config.yaml
num_key_value_heads: 3
intermediate_size: 576
hidden_act: "relu"
positions: "rope"
rope_fraction: 0.5
bias: "qkv"
extras: ["some layers without attention", "shifted keys", "gated attention", "value embeddings", "hashed n-gram embeddings", "learned residual scales", "skips across layers", "capped logits"]
init: "normal"
init_std_qkv: 0.0243
optimizer: "ademamix"
beta1: 0.9
final_lr_fraction: 0.0
batch_tokens: [8192, 16384, 24576]
doc_mask: false
max_steps: 5580
Each number is 200 + 20 x the weight over its row's rms, rounded and kept within 0 to 999. Layers, rows and columns count from 0. The size before them is the row's rms in percent of the matrix's.

# layer 6 MLP up, 576x192, rms 0.076, rows 565-575, columns 48-95
096,184,250,222,226,182,202,202,213,227,233,192,203,211,178,199,193,161,208,186,210,208,164,191,195,225,208,193,197,205,171,211,198,198,196,202,224,174,222,173,175,197,156,185,202,190,235,169,180
111,194,194,185,171,209,222,207,177,220,171,199,175,231,189,219,229,187,173,217,185,215,188,210,190,173,225,212,200,208,197,223,213,195,161,177,236,201,173,189,205,186,191,211,186,213,191,219,217
098,168,184,185,170,202,204,178,187,211,140,182,194,223,186,202,220,184,187,207,199,210,200,206,208,185,201,206,185,176,182,216,203,194,208,222,200,200,182,188,207,211,184,194,193,230,185,183,178
098,182,180,226,138,208,214,200,198,249,181,213,190,165,180,205,190,197,224,219,213,198,193,214,182,207,212,209,173,218,212,218,179,219,153,184,214,225,200,204,208,233,189,181,190,213,192,194,198
101,187,205,193,185,209,189,181,230,186,226,193,173,196,161,179,206,191,194,213,198,221,171,207,196,204,200,219,196,217,211,173,185,172,223,190,189,217,154,192,206,188,202,201,193,186,180,218,209
101,182,209,210,214,207,223,162,207,215,168,201,206,204,174,216,220,202,216,180,213,177,184,223,168,212,177,240,210,180,186,191,206,205,191,226,204,229,205,181,194,178,191,194,252,184,221,176,193
089,178,214,195,183,178,188,194,199,216,193,189,180,204,201,204,212,159,235,188,174,220,159,201,182,155,175,230,182,204,223,175,204,195,194,205,223,181,202,227,192,213,147,184,220,200,219,180,173
102,198,209,220,203,199,259,156,250,174,183,199,212,194,199,215,203,209,187,179,176,213,189,212,190,208,191,190,177,202,201,210,195,197,186,206,206,180,225,202,208,204,212,183,186,184,207,197,189
093,169,206,213,189,177,226,199,188,240,207,176,203,165,171,212,180,156,235,203,180,179,200,196,183,202,180,219,207,199,212,198,231,222,211,164,215,197,217,208,173,210,187,206,204,204,219,176,241
097,208,192,166,174,199,219,192,210,205,204,187,205,215,198,204,241,183,214,170,222,219,192,220,203,198,212,205,192,180,205,187,204,210,179,207,171,233,209,217,164,227,187,153,223,199,205,163,218
104,182,207,204,236,174,194,210,216,181,180,196,161,188,191,216,183,207,171,202,173,204,192,238,223,247,216,198,195,218,207,149,199,193,191,243,219,182,208,224,207,236,192,216,186,242,225,215,184